Weights of a small transformer language model.
Size: 8 layers, width 320, MLP 832 SwiGLU, vocabulary 16384, 18.8M parameters.
Each number is 128 + 32 x the weight over its row's rms, rounded and kept within 0 to 255. Layers, rows and columns count from 0. Numbers have three digits each. The size before them is the row's rms in percent of the matrix's.

# layer 5 MLP up, 832x320, rms 0.14, rows 495-667, columns 80-159
115:122131114166080117150139083147114118136148133168147195145154156130202099131105186158133146180166100155208194125118087159131091106127173143155073081110132109146130146107142139094087158113109078109122080083148131108113167073113142128101134093
104:183181129126079198123160094093123203173144081098151141136070139159149118102136135092165136135083118097211172161139133133113117084109077121164108118136164126112125132145114099160154167191175174115160126120073116142172089178182168120128134082
103:195135110144170085155145074144133141107101123120112128135125127147196139122119112125103106118109120130068145154066116112121053118154146145158147117146131169165060163133075076066131139157118141052105157166185091103179151121138097132162067107
096:081138165168146141136148105160153123140145149119159181149068122024105125178073165120101150088105168099204131145143151140167132132124128191135104088139060098139166067101082144157118096137117100143119069081149120193160088193134112126103125120
105:098114133096139157131123126071140152130120119195129173110169131119145129154146136161102048123104088161152187194121096130095152097144131131130164131106085086085131160121166103110154151103136081121065074128144141154152088145101104133185170145
104:119171108179139096126146126130159121123130135150114146105127146157158081145106142095118102153200074075160134143144057120096060147164169146167123133122126157125162129130134078157078107143090091154122146175136104149127120071114100140118063164
089:139122143088144155128146158123114134098145108123110161114180175168105174143121171068114142137121179144135112130174158141181174088113111163095124112171125103141133107110156195187102074083120071132054136166107118146140092152111120123089094164
082:157136141152103097102170128120134145169173111118103172127126143173132106161161108097108137109136049114145162150110142119119203118150096154139121134166085127127078139151132138101085173148144131109155177129122176119147136091107125103140098079
101:150159158159147098153062105153126145125198165118156130089178162076150132102190128170126104110084102128169049107127135200150153099143121144099101159165138068109134145076183105112199108143121143183092107120156108114109133126117065134119131174
098:110078126112066085140104084128157130110174095120087088169129134169148145092153159098149114150166147122081152150066119179159082112178155136165068182132114119151155112138112126136148148133175106074122124099128098169170142145169107132168141115
093:167147124099129175173130150166129201114172120147152135095145155099112118129134142127097051085086070129129154084137126146123125156178131102176159111134084106095088169147161162122174138156123134129173092149085115195111143127087128094091169089
098:099106097141123135125107088096097138126127112113094166110171075154092157124158172128092065114121161150171144119145070078095094101179140158154158092150118086065153079113173136099196114144091133156156048104148117120096109126141138114150108089
101:192164146149156158203152105040128150142154137114157168132211124127074118098117174116127158136077143081136086157139104143160120103127120134071150168138101138132108166067122150136139091126130107090167129149164123099149109165139128103136139113
081:101131146087174116131070122085064097163156186161120162150168138073105156078158201154151099111153177117037157079121119139140168134136131117131159079171078178074114133172117086158113128128246134092130173177165165182067140125166178148106098164
095:133116101109087151144144194106093100137108119100089171111137156138171091092082162163194157124127143085063116147068079172115130177091135108135120146112117165120138123093117106186145127130199138123131114136160180111137091098149092150145078150
086:063128115147148104153128166107071101154075180089112166118182118117187062166139083159108117165158197136070120091124158169136125109097122190096138137144152125127119097133143119112119116132149120128150068145149184164115116059071099168092128131
105:051129138118177116113144091090115118098095118148100158149187199104090106145206133180131143140166143109126112115100104117130089144149106096153104140143109133071121103060157119095089057168091120194100187152144110147155129181201153143149129189
099:171135098081153148176168157103116112088097113127107124185162171151092084159161135137175155085129141080161120146107103195164101151150160130141123143168120055153065105135084089101091145128104133098167110127073062057105132114078166142135112178
106:179135096133153052117138102129133121104111130139112138168104098155120154096062170128156162128151136129137183111136111202104182143123142089164073092140130126128148113165167091182173139126163125077130185105133087148118126151073124192170144148
109:125137112101136129136160118150110132143100131160148139137105141135124094131135145129118148110091050146159157146139139117125090118148082129101140174214096170149225069170135162098103101135190111066177111146132151120096102118104115133091075149
103:126061121099166115128115077096087077087070149126089099156121135131178089057152183139162088169110085147115133080175122127123129182122151151118098128097048128146155124144138118206144141150063091123148111114109071087158157143152132063139171098
107:062215103127082123043107083093152136096119171102161113044066126119068118089171133173116130154132094178160103156140139160137080133097120173127135131117130025122101130087157170115145158113117120109148182175129144138156065170080116068122140152
106:112083128156150150189210071127079165155122156105158138075089121113053155180139153113091126094167130107117146177161163102137076129126094184162153188067053124138138129090103150122102075144139180125117129072115154101126133102120171164126127118
102:144148156140164162107135117133014093101149154120156135151124131127137124106124132137061076125127151124121142064080137180129094136135149135109111101153186110127128136130078161133088146161124173149112124131173185140106141133119089117112153127
103:146083101103098131089140149160122095162058126130145120128117074145144073146086183129129143156058045132088140152123127136095104173099148120109127085107119123114157135125159154117147095124115134183152139123130049114112147075153135157108125150
100:149153192105132162150135127166103118147176131192124070170106089116161130173133141126151084147116100112105168173138102135141217120143168107106097116084132096171146097173112129122053095186152130143160098150114120110155164097124170158124161119
088:110191175156075097190097112134089131112151135138131144113144086097116071153061162196159133059117108101145156142145143093080140124144089140075132163137145159112133131117140112085137106149114040057159147123106135129152117137140104166132142189
087:121034121117160127198141149112121206118119143103081163085156118118162109112169098089120135094163115158139189106091184173118134086116116120094119130151114159154097062152129107131164114113144034123118100203122060111073133159116148093098153102
102:100119123188131106167196132092091126153103145082141116189145116180137188106105111135194147191162104127106112149095159084125145092135150091149116117095177089147111187133153149130141122079174158096113104169078146102127102119139196132148176132
105:163109182113063134168139178195104188166143159060137103124148130109155166146124143138147079155096131115114140117072150099131158040089186168128161118149143153174130154117101123155119186126103175087185116097132106145084094075124179074140176117
114:129102116114134132079135141100102111110167122151169102081090130123126142117131142112094177168143221069153056084143151179133137090098163144139151138142091139150162134142121064153131116155106165130161052134181204134139074196182187118169106133
098:136131138124102126139159159149083133101136073116125113094102126159120137136163158132130112131121101129157140162164210140129170095102132127192124120116150178131118097133121129128086076064154130156220165103131151190216172145142137094161106146
096:136135171141167165186125152154132166146119058099089153139195163156120128108164146041103086189205130146152148123085123122160129118132069086090131170125076092163109148108087123198125152107146103116141133055190104090176168145122114133116169064
105:119114145071128104096110157232125103172077150073153106123133129141101143154070129120132118158188163082092145169144178136130122177125111145167161113152054065114118098157151164135154199108113133146171139125135112082113146125113133139165092158
099:156146110131112137109116069137158131112118133153161136127165120133121126126154089082098108142136108079070165142138118146099149121115146135097109109121136141122184120130119141097100119086124073174096114131110092153189154158118169164121086201
104:134150112175064163134127094136119095107107109117153139132130152111155140159120071119127079154131143195170118168079082088103113140143099189129153105166089111164122100164175162128079124144158149150105188099090117081125100172083106134144168163
102:153172159121173104174098140127134104133063150086140102106153114126096141208179125143176128054166149108157155121098156132062140174196123089071109144111166117148128111132118084099115092172157111122159089091087129137082140114110086084151064127
098:148150148045112105170124109134112123121117123093097125100160121086085181149092182118117092084105132130119119071118110153072109131084097143101112114083122130147131157130090133107147136118083149095118101175113158175078095116147101145144153127
106:118123081123177029113175102158047213168170141129133131112103103153114133154195110130100130187141120119168118104117172112171161088132122125099121138164148103137159146160073131173127159159066080132084123131164117142133139146159141139107083112
094:102104121108098114120126145094147097135105146097217102145092128150105081131114107117106123119089220162153142133115116075151097141179084162117182164127097121144036145150180131098088183148129109099124144112132117097102142135144155128108123122
083:128135122141135174144159136104062135069108156079157113119146101108086108239062108110094131113114166105140138100098219141116101097132176171116176135120153124135060108083134161108135142102173097101105142141097142081217119160131127116121094120
093:131120149125115131112121100117165144164111130143116114145129072138086168130135079119157136080136177122086193093119149113165126132131088123085158150186107081146137186132118144141007118157121121073149127114161120129130164134171101161118108114
088:188152125139171174114130158119139146088139109117135141196139156104078091089168108152122164076088162191156159096131135158048135162158120158133175137135119200106127141142064118144179098126126099120160125174101124129094188161111119139115114128
104:109134125142078170076116113148108162130141138155131062144131146149150117151134066093094105116088115162063116127099108100099136148085134120138114112115152131113190115175154129152181117102080105159135106089127110092136044097124122122132214157
099:126072104139129079152166098163127162119092133200151106071162085097114132077104121140187179168123072173089132108088114172099103084170120143151121125124192143200190148123167090119150126175140120128144145119132130115051103107147075137139114124
101:113059140172116108073097155123133121131097131116134093124064104149094137118142115112079172108082085115096106129107190192099187193068144149114151094224131193101115080126124096149147139104129127084117122090092078127101167160084128124100140183
098:122174133148143125143112109137161152162127155161157128135088121099130100149107108155143138099177192130091100153143118087147138162135156082157117083123074161151113124164149137152142034078142120142138082123112119126160136111125056199150104174
099:094117085145088173093142155135129137144159111139143125154121092147147156150139076131146104160041139106094147104112127115134146116195170075097086149180129127129097110113107131143115106142120034183093132128117174151088162100141158127131136191
105:142105089116125112180168110174130131104125091128141120132155136156133141082133086152119096147121147135123069164104169123097057141149096118101155124089094103090104124120157095174141111097118100175105173123066072098124171069118133162067137218
100:119114183113161212107147094115149142140084107147126152162180119089102116139076107119090183095136125089091086125109140164115168151075129093137106148137126053101107135222099152143137144158131173095107107137094125102118132120115104162068080119
102:136109104092133209074147151147139110089135113131168130177115099136096092131145146109126191085098115118075150161141119153136132139114084144118135141109107071113139109119150169136160097137149130105130103114083077171144159083132197128098105137
098:117120097104116143163099157104117110120118174033175141161109078143066156084079141097071090132132114136151183118146177169086131094137156144141127112201155157085144116140144082129115177098071110143142102158109145157156099128081213082141132107
110:067136092112107102181145133170194156120135166120079162093132068105068100106176202084065130106163109086180133090135110144108136109136141143112136156119163111145063136146123090112108116108146082126115172109123149131115130099147157156131052119
122:142084110131086159137132115186090129104075098144169122135076148210099106157163092203103118170060116116151099099111076123151186109102133136085082188120098122077102107128145192150136101147142134151096127094138156096161122084131103108120134131
109:092106088121120087152106108082103121085113161128105156127170145150156112073167165099083101149110189123115153156060109089110118119201110083160094121116182150163169089118131162173139124145082174175138104109154142098110168140114146113137148165
106:102138144126127203152195129150127105173138133118107145140093104148116185219121178069160126117138130180122124085099117145118147142149096126153159134134147140187154124125088104071126006114120064144098146131103156120147140148162097086107163091
096:102165127103085134139141083132111137108149168113124079123148156172213127159130132172128101091151107105146138094134126153111074116152155139111119127138106160173139118194127086137125124154116048159141153131057091096163131121093157143153088110
093:068173106123140130098089159115094111156131145082097105169101077130112165142106114184135168080091095121128140126118163089162128135108103111113168146176094091118152172161132086143079114182152124092125143132151124114176131124102124100102120152
093:199150091127135107150125129163106149076132139125150149107119133100126157117108168146100112159169157123153106158104076182124154160162150108116115144134113124123129132106141145108123140134142143120119118129086139095132189049146134145107107165
089:118129134121111176142148192110169112120120063182155132121122140118127080110136125140165145108153114160141151129079159122067149141092118106145098072105119109096121123118090147133149148184113064148086066151157178130053122075122126143133091121
106:129108124088129179079141152145150092091126200078176186130130098124165105104112120124124080192110128138125130102080166128132147120128129128090147123146183114112096195119138170094150167166086135091105137128159112210137110113144091102122132171
098:115110133154124150119162083160182124161168132145098151184142074110131120124083114150113130101055121127160158128174160138101153130102125124132132162179217087166096113149130082118122190183110100189116187133073135118177127112215055110173128130
107:167092125089133113055100120118104127177170162095123138152108106117098152086097135159129120194150115140127123091074098076139186110044127214146106109109129132108104112096146144071146080115156105164171125104111106186145113097132139112149156150
098:095150176119105204129102120088169143102130166095110176196133173111120114115177120130120158098111165157175132167109189103174124105112126102115162104085095122113126120168113156102125127159069111131172147146155118163171131122106121166164093121
092:122092155142146119113144123129062102150112141171084143139080148109121120151091158121137118155091091081132123082128123077079109113179154147092091133179108138135127126093137118135193178137104146136079054102057161120126112097144149087126132142
102:160197130162079079109108121141085112118138138071131153118110131183178107194111097081149095126160101106091111107081155146149110126173064214180151197096142105123099120130156143132081129042148098208132119122199123147126090082089082154135090140
103:101171161160133167072100140141079071152121154142149134086128151113098149050122142167144104143111180071119102083100118092133135099103103094147155109119118157196057065097142101077148159117142168124101131115103195087133104104109142113108118084
095:122109173167187112111182171128119106109139155121167145144095116194138078131118137126096155149162210059153090096048119143141121131168123146165083084127126079114129099088122151121109219074105152116105208142112152128125184134114108129106110164
109:169112152123106061123118142134086144097094134140182153117190089091150194112169120111155161117119060200163127093161139079147115105120134088109163095154135097164141153098148109123152127178141115135185129154081102071105112115125136156110122140
095:147121160193102173142094150082105179201180177115141117115038167117115118196187117130123105095034111129131147134095111096156090161120171144154146093140118078167126156140166056083173111134136114187144145175144094093123178058099162175108068168
086:151104101104159127149130137123139062083205158072137174078133125110177135148143121171146140102166148162162081113189158075141123133068162103106190137160125164113170123086135179125087094121131095128115075129126078110112104111125128072159096175
096:116185160143137093147097140099132149129167128108162092174145164149115158181192137124126158074154075098128129165120160163131122093185129170145153131147108100139118094139101124137111066173107130135087170059099122142193093100095097146087121171
105:135074185148109088150143143134122106075122101094179162084130113128120109100167134083119156138142132118120129059134152113164200114106128128178078133110131141183132072173160097133143183131084141153125174086135131094115108141146118140121128100
113:162133176111095164110148138135153165139106121120167125078193196107077172162154173130089117094158120112103169108143152158068153088137124204083144039160143138122166093176123190109146063159130132044106157098088120100126106153137118127132081129
112:162138092201076103130096127118123127148100189145125123102093114143052090154154135126117170137168085106131154147094168167140133168147080071185136110182095139117158150159098146111156155097066165145124090124163175155130157157131150114136101086
095:183115166119168145089147117119147121075122121102085119158138138171133181205167159164112134146131172106151148098129130151129161097126125090125217136139144143117098143144109175082146131146107151132162125136133083104154157163107110108167119149
082:108093089134166133084140168134049148123112109101155119148106154157132129156154130054114112129090106154126102118137186146133095089074085164090170141096095068101116120154115111137146174139168079136084150135120151127138136183087117115094168121
108:107071101144183122163166137082139139111099094123140053062079147153141091131124132086142122134158134212126145117137135112087120109120147121110108086134169121082110078140089083118088146110147124092190129094094128148121090125127160096045141123
091:113152167161180132133130168105092049115132131164124136051108122115187121112156120107048162091162124114124136124111122186180148175121112172092109108128131135124189147134135176125092103160106108142097132187117107083162164159119032117117128070
100:116094113136155108086136063134101070164119234094131138142115120176180130119159100129163114150131087121143115132173112137117162139125156127123142099104215136100142121143124131116153076106102094130117102087213202109148163142103083108087148123
110:116187097179134111107089202084138134176145145157237160051144174110189088114111129077136128126079129116091117159135111192101153078090126134215141100123107135128108159149139075120117140140149163139107136104172144141088111126089115137061188137
105:105161133093089158178139132142134099167063186122066136039172144154197117104120123180145085114140120092115118159088129144100185176143124099177088171113098120153112140093162115176107106118162070152186141163115142161112160073115167176102176086
098:148109096131115111150099104178128116073187080126142122144151090160112104145160127132102113123124092122195088168096140177113112122129196101084097165116131126162120197079181156106177123156101201119096084074134168138146113124157185146195133135
095:124185129161157107154084134160075138098168099138187103111095108174104119060133077171113115063072125134181087135148133150150094115066124131149173161070153071099070167121086137099113079115109107162203109091153128154135125156179125177151109098
086:173108113129079096147130131104151147124113081163069141101023089146128169075059138128102071128090131088134103142090118101089124184113134133182144172101122092132139099124100099135121122125143113108145106088115133139115127099106119097112148088
106:136160086138160152128128106149171159144137184130133147130096197113134154083191205144121111164130159168092120130144131149145166049141119055154106150154120135083156119137121202157118122156172136111195141162147187090102178172142112107182043200
107:128087117099087128134077173179115115099138149195121180119106087121115141131182131114158178174072158133097150121111145162128179148104130135137153162092092174118089128124099100090173095131149135177074111123123107121100118163118099119124157155
098:123154114186016192152152093176165133134127123128140109117094163125074111143166116122119134086124109095109140177129128088141152175113121064101145162122140144110130114061155121059156119111146097146087108131096148131113148150126086118180097214
084:149125141110146105071175152154139163150099086093133168200118108155124139098180106123189146155068160036210148096132124186043091102109100177138132109168116141123159147129173142199175097095170074166153157110153132127169189160162115119128138142
088:105105085150155154189148196098098121092155168097087152137112118189124095170188057112116136104115153159177109170094091138160139127138144130155178167156153128177149104138096137141189159152129176160112118081149130130073100112139125094163164168
089:127182130064167167125214157092107091135073081136163161098086133147187107153115145147169126182186137166112127102152149128079118107154129100144114076063164138166136079133126113102139077091141127135105120120157141178147088152145099094178134102
091:146103144112127120155140129147102168135125140175163094106132102153165127130135130137099126136147145108125103136084142108118069118162167116186103119098121167049103142132104138153155100099134123136147164128142163124106146120138145164165127063
106:084070136100159161166131065152105194114150134145179084141104149155123100149155142115110116120121129141111130127177130136123130146202111129156102093139080146133142128127152090084132128097085111182174155132159122140105137121171159120136076117
100:113121109147138113086123133112076058165109117141127116151160121128136124114127138123100160164195177134126164138142148164139136132129071129050106071160088075145000153115138126119143089143155109153136163195175167122149085070113170110150180143
091:155111106078142128137132141115119129125148132100089141134118105092124168150167161103059183186107123145097137118180227155125132077142183095136127135162088123144126106167150124115132136085120161171117127105122115164159168124154129109127127133
107:176112081194146085107102121163108068101086131118098146133107090101146143124133163195130108171124135158146149133148099082088135123146140145128111104169145141087150074149178117127073105146114155122099098080127133132090156142164153078173119114
100:072138166134132115133095112086100119164100161107189117123139098153150173058105168175122160139119079178127130145131129120125146090101165156161102141177122177144151098073045158075079103074164129133166165127172091119117152113112117120092088149
094:160156184061110137118130096108138120147138123097124128168168133118070142097146130097136108124095178117115145105127100097142160112111090095069089116143118164146145074068129142067133154135085126148094164157115197123135128120107150090072175133
095:155149146147130176140142145113161108147120130132150121157111114119102114128136102200153118139081116104099155128153126033141110127154125079169082158195086130082216078161137176151134094166145086119104051116146146111081147106049161136114146175
097:129102123106078130116195102050075171114184140159079151082090123126110151106134101126175144130072115157124096089089129163099085202077127099135126138130183112107074109105128079108112184167074103104106089135106138156104125094119061127137172103
079:184161110175120134111122135132077188147054141094193172110133101128126123091192114071196128163158107099133116152070094123162220147107118161161144146121074170156146148131143149176137103149161071092144121088129098113222111113171132148168087100
105:111067049170154123096125154135120116166154091176119163148121100182145141145129111125088153126095177185188137191164041144112117119074114118084095169142140107120168159118111084125119127122153122148135187108140102101136162126091112130088111153
091:139169059076149123138095078119102115110168130109128125118108107088192085165133120133147057154117177135086088122155106140137124104126165091100142136116090136148101088141056071143166155103068121080172158113111072107218087069138152123091131128
101:100170083103125095154122090145132190122153114136100087137078114115141154060072110123128134054122139131048171157130130047137053096127156086111129147141156109090058092148109073141127099159091127151130143109113167109120099027111140105116190125
086:154126153108097154101067137089157158114132094160144083128077139146181132110117146118102098161074127088105121134120117131129149159125138136114151142105163103160199116091089112107142121121133150105066110100117088059117114178106122081114132149
083:118149067129152113151149160159145087142159161170159104145165132124131126161105095228090143108201038138147110123086083121148135106170120097088175074111079096074092144188152088149077136131143123081161143163143098084137181112117061107137106127
099:141089143084198133136216127129068123160111062107136153095103153149085097138112110122114097166129060109162166141162109130074097141199140146100089129185156131157098136174155158113091139126148173086084149122140157115166144126090084097108104158
097:137122115142105146167113103107132189136123167112102095118110175134094092116150123104152102119127151171071137206110148155146148158167141131171074150160070110066157142059103133143127177141139148100156131107116144130083168199178150071153125106
110:100065113163196118108123143100149126103155133152155142173137150138123077180143141130097176136117143208122113077153110083127119106185187127068143116149111143114151144126102121114117171089149120098138117154128169109190097125071148161127117180
089:091176129098118096104179123097155128094128086137174170150103115111131104151091179095120107100122164135121169109140128164149176111113110113127093191098205170180144128133108139146186069127139134128147107070152120120107158125161115086067134110
103:136094192112169186104088081221122093126137105116128140152060110067103143150127138190154106167175085123125170135106137087113085108111065111104114110050119133138155113112133200113140106123156112153104079150110130127189191081177125147130100125
101:131049145064123162151133101201171109129133116155137096163103147112051126141199105163101128145203122117116051130140091064095136143109121135111118130137093111191137063120134126133149142116101108086135144133171121130145147119130101128139182157
092:161126179183186159102164138150120055126114143073148158071133098128144065113092152170099167184150071160104176130103121143109106162146157115103101144143149164115136118148156146160071101096084176128127154095142126144126121110149126168106134107
111:096072102105123036158125092119089170172089114119139119132124165130191112148213127110107164074177087105132134136140117135128107148122175113135100110105147124173115117137098060103085077143157160107130238141109102148103126123132061110219161135
100:220100114091090142187090130134122124120159085169120117107110100109119125122146174087147141131102175160102182128134181084121152153177094137123133146110149143121129129234127129146109115128147134040103118130164118137197095127146140203115107127
100:092143105105113110154161193106080126093107149127105115200156138176113104112079218119145180097132168079122072165112120137116150138153132134128120122127117148142128104125139180114101165108112144163097156156140116128112155168029117208099168157
095:106130158103168135163157120182061182154100125085114175183096105115121094135150089110111112092110118174178197073111131139148079151127149153126122094109121175092149113123122107080080140114105127161173109173121145123110157099108186079132156064
106:063078129152104180148133144124124162132139148222152045147142106123161114115143137131165144126071148045140140138094126098170195102077128147099156123165064151085115117150161157177126104142098112133106126113104124144096148118078166130157173112
103:154122123125094119148095154154067168122123125116163149125123174153125112159121150127088123151103078132178100106127182099135194115127178150130140152157097157127066123129169111166102136140116161173193079223074105109078123145142123190108091159
096:119098103142115100147188134111132117189157152206140155150124102135153150146150080138097089131114124116082149131097085137079133113171089101090111100139165165161194125153091094124131132090144131082125099130120086154129087135176131116148140108
108:175128173154128148111171119141083157121147121116109127204161075087111153120103151130128143085150073142167103112087122148108165136173145070118157122129133100106091084123138136171061184084077145113179104117133088133158124103190140128087111147
097:124109118176144116148081131150182145168112141146118158179179142149148119080184098062112148130111093129142111107138163101159150168138155181103160119126126135142121127133037122089055139199064159142070162117096155092178125126179155124138114119
085:184202158167138121139126125135165124120167178151198083103087149079082136135122145113101121121170109138142145118135164167134176138152145176159142146110136120124122164082089103127160182060125160164112164130156141159154116116096151138139098176
099:190145084145067159149171077126098117137118135072085119101217149115135161083120109177161098097133112156216123149124124060102152116123165103084144162126140169063095151111204132162153115148093107092161077109189128135143176174140077176121105131
105:176089141149066127126137145119099083164107152188162096103155164092174198125111144108116150121059028107102156149119179121117210135162109116114080123107096140120167179136142147167113103125133128139122136141123153149113129134167113127078180123
097:127153128109131091171112137135190094103134149102139119107107130150107118137085096121125136134115102118144125149123128141097178010082074153187062170185132149116135130107120152152075175194118166152102143126126149118133136148164127084139161085
114:158112143146135145120170117139156087096137175150122108158053118142161135107206137137092126210162142123091113145096193084131146125106132142174084211149109112114111198057082173120121121108126149126163160053109131130121115156159102170098122164
107:130107104170155141101099101169137175127132166141116127085166152154153143143075161204169153175114128175109154131117119147094078166119137077153153133076045151111026099137130185150101147097122173140150164098200121123164140133165147132136096118
089:150160135107117123126071095132122146125125114111147165108148123083136166114168115170132105144130114084123132080179142166142154117138115150085178098149090131128182095181126124140193145132128106158120118061150174114172100114069121091069142100
097:114142100099113126114106113198115133106182094114155124121096069133147120149108135109074138114142146161166072150101131150110154075060129113193065107132137105073090135139139105084178124059169144127171069092144117139101085123072094105114142130
104:037177163157126167137136142114153121164145146161135088095132161147133149169145100088129144105110096128126147176179069123070177143149107190174075118134154187125144059106096173078122124136140137144079067121109133129177182085050141138145182159
107:055158156092062179131160089180103120096137143109144075095078125099149112138135140160114146166195092122169130122082144139117143175122120143056128108159151094132165189110088163136134100120113165128110132140099144095161081095140147132156110144
108:149141137152110120124090153133105177136036147084121131132098125119122145139085175134122094133127167152089140163164159159124173137149132175106138084114078043102111128121117131178123169102157156120200115137130129074190118114155094110100130065
099:114147188164092154132141109160112176101160183153123129095112154069117150102184112119118102190121164107147063123109145167093128129160174095087074082104143113099182138064150060106130086139136058071142121065101096123170107128180165089151118138
107:138131117128136128171111128111093140135107105117170142129119119083127095141086156158121169150161124143137108149080150087136090108174143166151111119195164067105185094138147096149124168164118193128182110125143122157189089149112138125109162086
098:114163144146140065137144193165078183094104091087132106168071182126119131138062163128098162115126056169106093147160123118139083088147173120073131160125122172122109156136112127120136156101128158091156179093145159112140161159132105139151111092
089:118113143136166087131140089170145116199096121138118146188099100149088144129100138101154114097115147123130119157092097157087156151125083155172124163118123136154083095083105110073173161142132136153127113130167108161132111100156132114152137108
093:161151165095132152163125082152079143172145147147111171123102175093138091127113111140108104184112113113138093139136214133124130068154109138136179079136123196157130130088102087152122143089158145122103127142193159103193174088188107094129125120
084:144103138190158120159137120111137155161123061092132130106074110117206167100070082145089109206119151100125186152142162130119192123137108112190065136151099145162204101123137184100174109129107087195139160111113076120114139127105123111132097123
102:186144101150148140190126128133161100162157091083125117164163108128129133123150145167139162108091140089101156096077113159112165136126112090146090121101123176116100148084134144145108187060112138153164132089115131141174107132108177142149130186
096:129173097130068127128119135092138140188107109161114148133075189153094139137174143174140147159144059123132170128123079132152181100095109095153111191079118089183180156123085100116150160132159117228096099130125198156145107108124135094169185135
095:131104113103134097128170204107096119095041178137204181118108119129124154107144139095094136062109136122160154082161155091085098070207102156166117165112098137131124130099157099176151085111140154097137123109150126143038153136145050113168088190
101:115130149146101066104131105141182089149117144115106162113104187147140143136104160110134083145228111114161146087149086164105149184090144099088129127077145160111124112099124137201129136158164099124123153144117135120081143175116121119139116119
098:180097043106152131082125125072064129100189097112139160120131157134099138158177154149146116123149147100116181149145179138124127077164122148081153124178105117156119186154152086128112151175156164099184067135056110139126107168156148113137126129
090:146109148147190145144090123137110083120159063174160074194108166114132152120101138147144089113099087120069103115129128114147125104161169097119161076097106108068105122130092129099075111090128133134164126133105115100052099134116186116114132112
096:123137147185115131091085112131067153121134132087085164117178070152098124109138133148150154163197104112109121130152117123174138137098122116059100204097153066145082154110133200069131120111097097124190094115134121176143139091133154116076089082
108:177137158080081163114141094120158096150140154123110150099134101121133165189070148142116127045091154143132141177172149154124088137153147149145084137110103086139184146131161105166129105112131113141139164124148137151157132130128130064095127098
098:204122186134140187125153162127116100104108109103095157140173120152112154122134083130096212150174165142149131133166098103121058105108088157156124113104112153179102161108106137124148190095061115165094081109166089168060154133136106051126139086
095:090143165116090087135091100195087111130143076182129076156154163123117175090152121133118159074163127111114156172112114100122125106142152126119104147176101161167145084129093105165099186089152213169104061074149139097081172097094164098092119148
100:166118094157069161092155121170123117102105137193156123116219127134143053122136183044131170095104153116091121116053115125132104137158173069066150097116163099095146202137152141129094128118139165109107145120158158133134138180129129101078091125
107:143084151065150097149095126167109146151125123110145175090065154126088142137158200133061090106087097168123088157108145138131142083152142133096150077129089159114113103133138123169097089121169095088141119104113137166154135143129092150157138134
096:099172132150010151151124141141080130138057140083096124160123094172071177118170160185155165124149146126171124150144138158133069079139190099157101127137107124116096148089161125167137163097164189206072020131108136148172085136131126149136172154
092:105155155118153054116049127128128157163104102118104045131187142173190125064160138128172159155118148140099135105157109164184154138126120157117131160129142107135156058122127104128147129100106096144139150156109119108109156118095124145124099098
104:177141053117107151066102138105095123166133165141140110100161114180148126077126118148110099141114097125135105143202100140170110108090117142059113118136153123211155128098120141121120159132180172095079085106102102165091146199129140107121141120
083:141176121094101173103125101124085124126143106099116126152116170154085147144162134131106157132104145133109129116105155116112186089069122133143111150169126098105142114076101140156189109072093109176051124130139119120130143122127092100078104143
089:097095132095163133096170073152125115132133079162140090124114149116130091101138178124124138096141075098185111144131130135118130154138128120163142110161177114112111119078165089143135116095166168196128145142047097112123112095093095083132099136
092:108081086112197109152165090079138089167133136161181108130113115135125143118152098144138086122104117169129088177137164157100119156160105142097149092145122113115109153122189101091135162144158098135132165147131112155113131168068141131154124192
102:128127183184125146137118170127122099116134074205131109124136123133129105178118128143169126154065113121177122123185101219125146130145136127146131125124106131158171097182114132085076155122104084182141115215110103162124133091094109106174137145
096:116145127146098124126162126091104120091101092053108137181139127177077098092146154147073172115138178123092102094131041149120107183126125138109181126177104185212093136102079127130164120162090134099086065134127128077114183093144160164119107161
099:098105162103114130128142158126075127100121124114130109179073083137185170151127093165088094144147139123155107156105138119118152162095119110124102069150141126133145051160122148117100158129121157154158120171145164133161149112085142071103124097
100:077175157053125123118135085091084167154108123131135137102125108170085162196140142118093119136106131127104177097102133101114071110189104138114104140102075126113106085164103155149131093071108143168149169110163124126130095119173141067130090169
108:135085137169180122135096086114154064128124150129138174135142072141120197119170071132063067076171152139170116160143101124108128171193125155112048135198029145087088119223140166143112171129178107120071089138110157088115134120161189167168104109
100:126137094118119173109142089146164112122162143168145102130182168165160090097169085157120171140184099132150078169157149051106166145106180146101112140117181143088145156050142154123110161112187126077125123072151095088158130128159180149146085119
110:122137136117085138147170145069133137080120185133081055128133068214139116077164112079137170135134125143096092186119148140098136152130116072097147113093177137125102099153156151135082157112155116172139108142116200100118169090145085138141119107
098:110055135185121120167109111152113149128093123099140067154145086072132130166146138121135133121134100138101101103111072133143137155142140111128086147103139076093088120169070085161076130136138098106154129131106227111145118129144111149102063125
091:124130101183174126117100123100087153162128164076099142115171068142141130105092152101135069107153165133146141145142101093100144146137168112105142127131147132124132141170123104176186172156063132040079152158119036127042116109121122164170097110
111:128074179164151144113136088098147109163088070157103161157106143101124126143131218134164144081141088140124097148120073143130118119091119147138119080098068131155099081104167159118151156136178141174064115147140125187152139134126170176091120134
113:137130136156086123152132102240092157120106143099137124155148135060164122135148103147139084122073129082163113127074111183106150060049133130112139154107132140121141152134168116075131093124132110136138083149071133099090124132136122147130064093
086:131132083108081159134093198065132162091202094132159118130153140149165105139165124150136182139141098141124120104173133153154144139103132099138065118125151129116077159078109066135071122170146079123121109113172179080153110163060144174102145133
095:115144111095061095113129151170083204127074127133131082125110123098096095165127080093142126189130115163095114168155155131096175183125155095180088186085150158143143118152157132112135087142154120148138152115113159143160150144123112142116142193
103:138098126139164192160113119104135098120153086135144132134116183110101126139097097186050080106120168096113150181118080147136088154114188160195114152158138151104100077101142127118118113125194156087085110145202152122154083089147100139158166120
110:148148168071127129093123101146161075104092172089144153138047182121137161105103135098135115155117150123135155125090073068079108104137207144119100150111171113168175092144167123109139193089124142151130120101130077204033113035095098104107141138
107:121163042113091109096104136128124131090101077123072120126154106103151059151140160147151172060136115188179117090132089067142174126254125132135110134084043147096164145126092145105147085124138055124079147119125083136098118095105084134129125095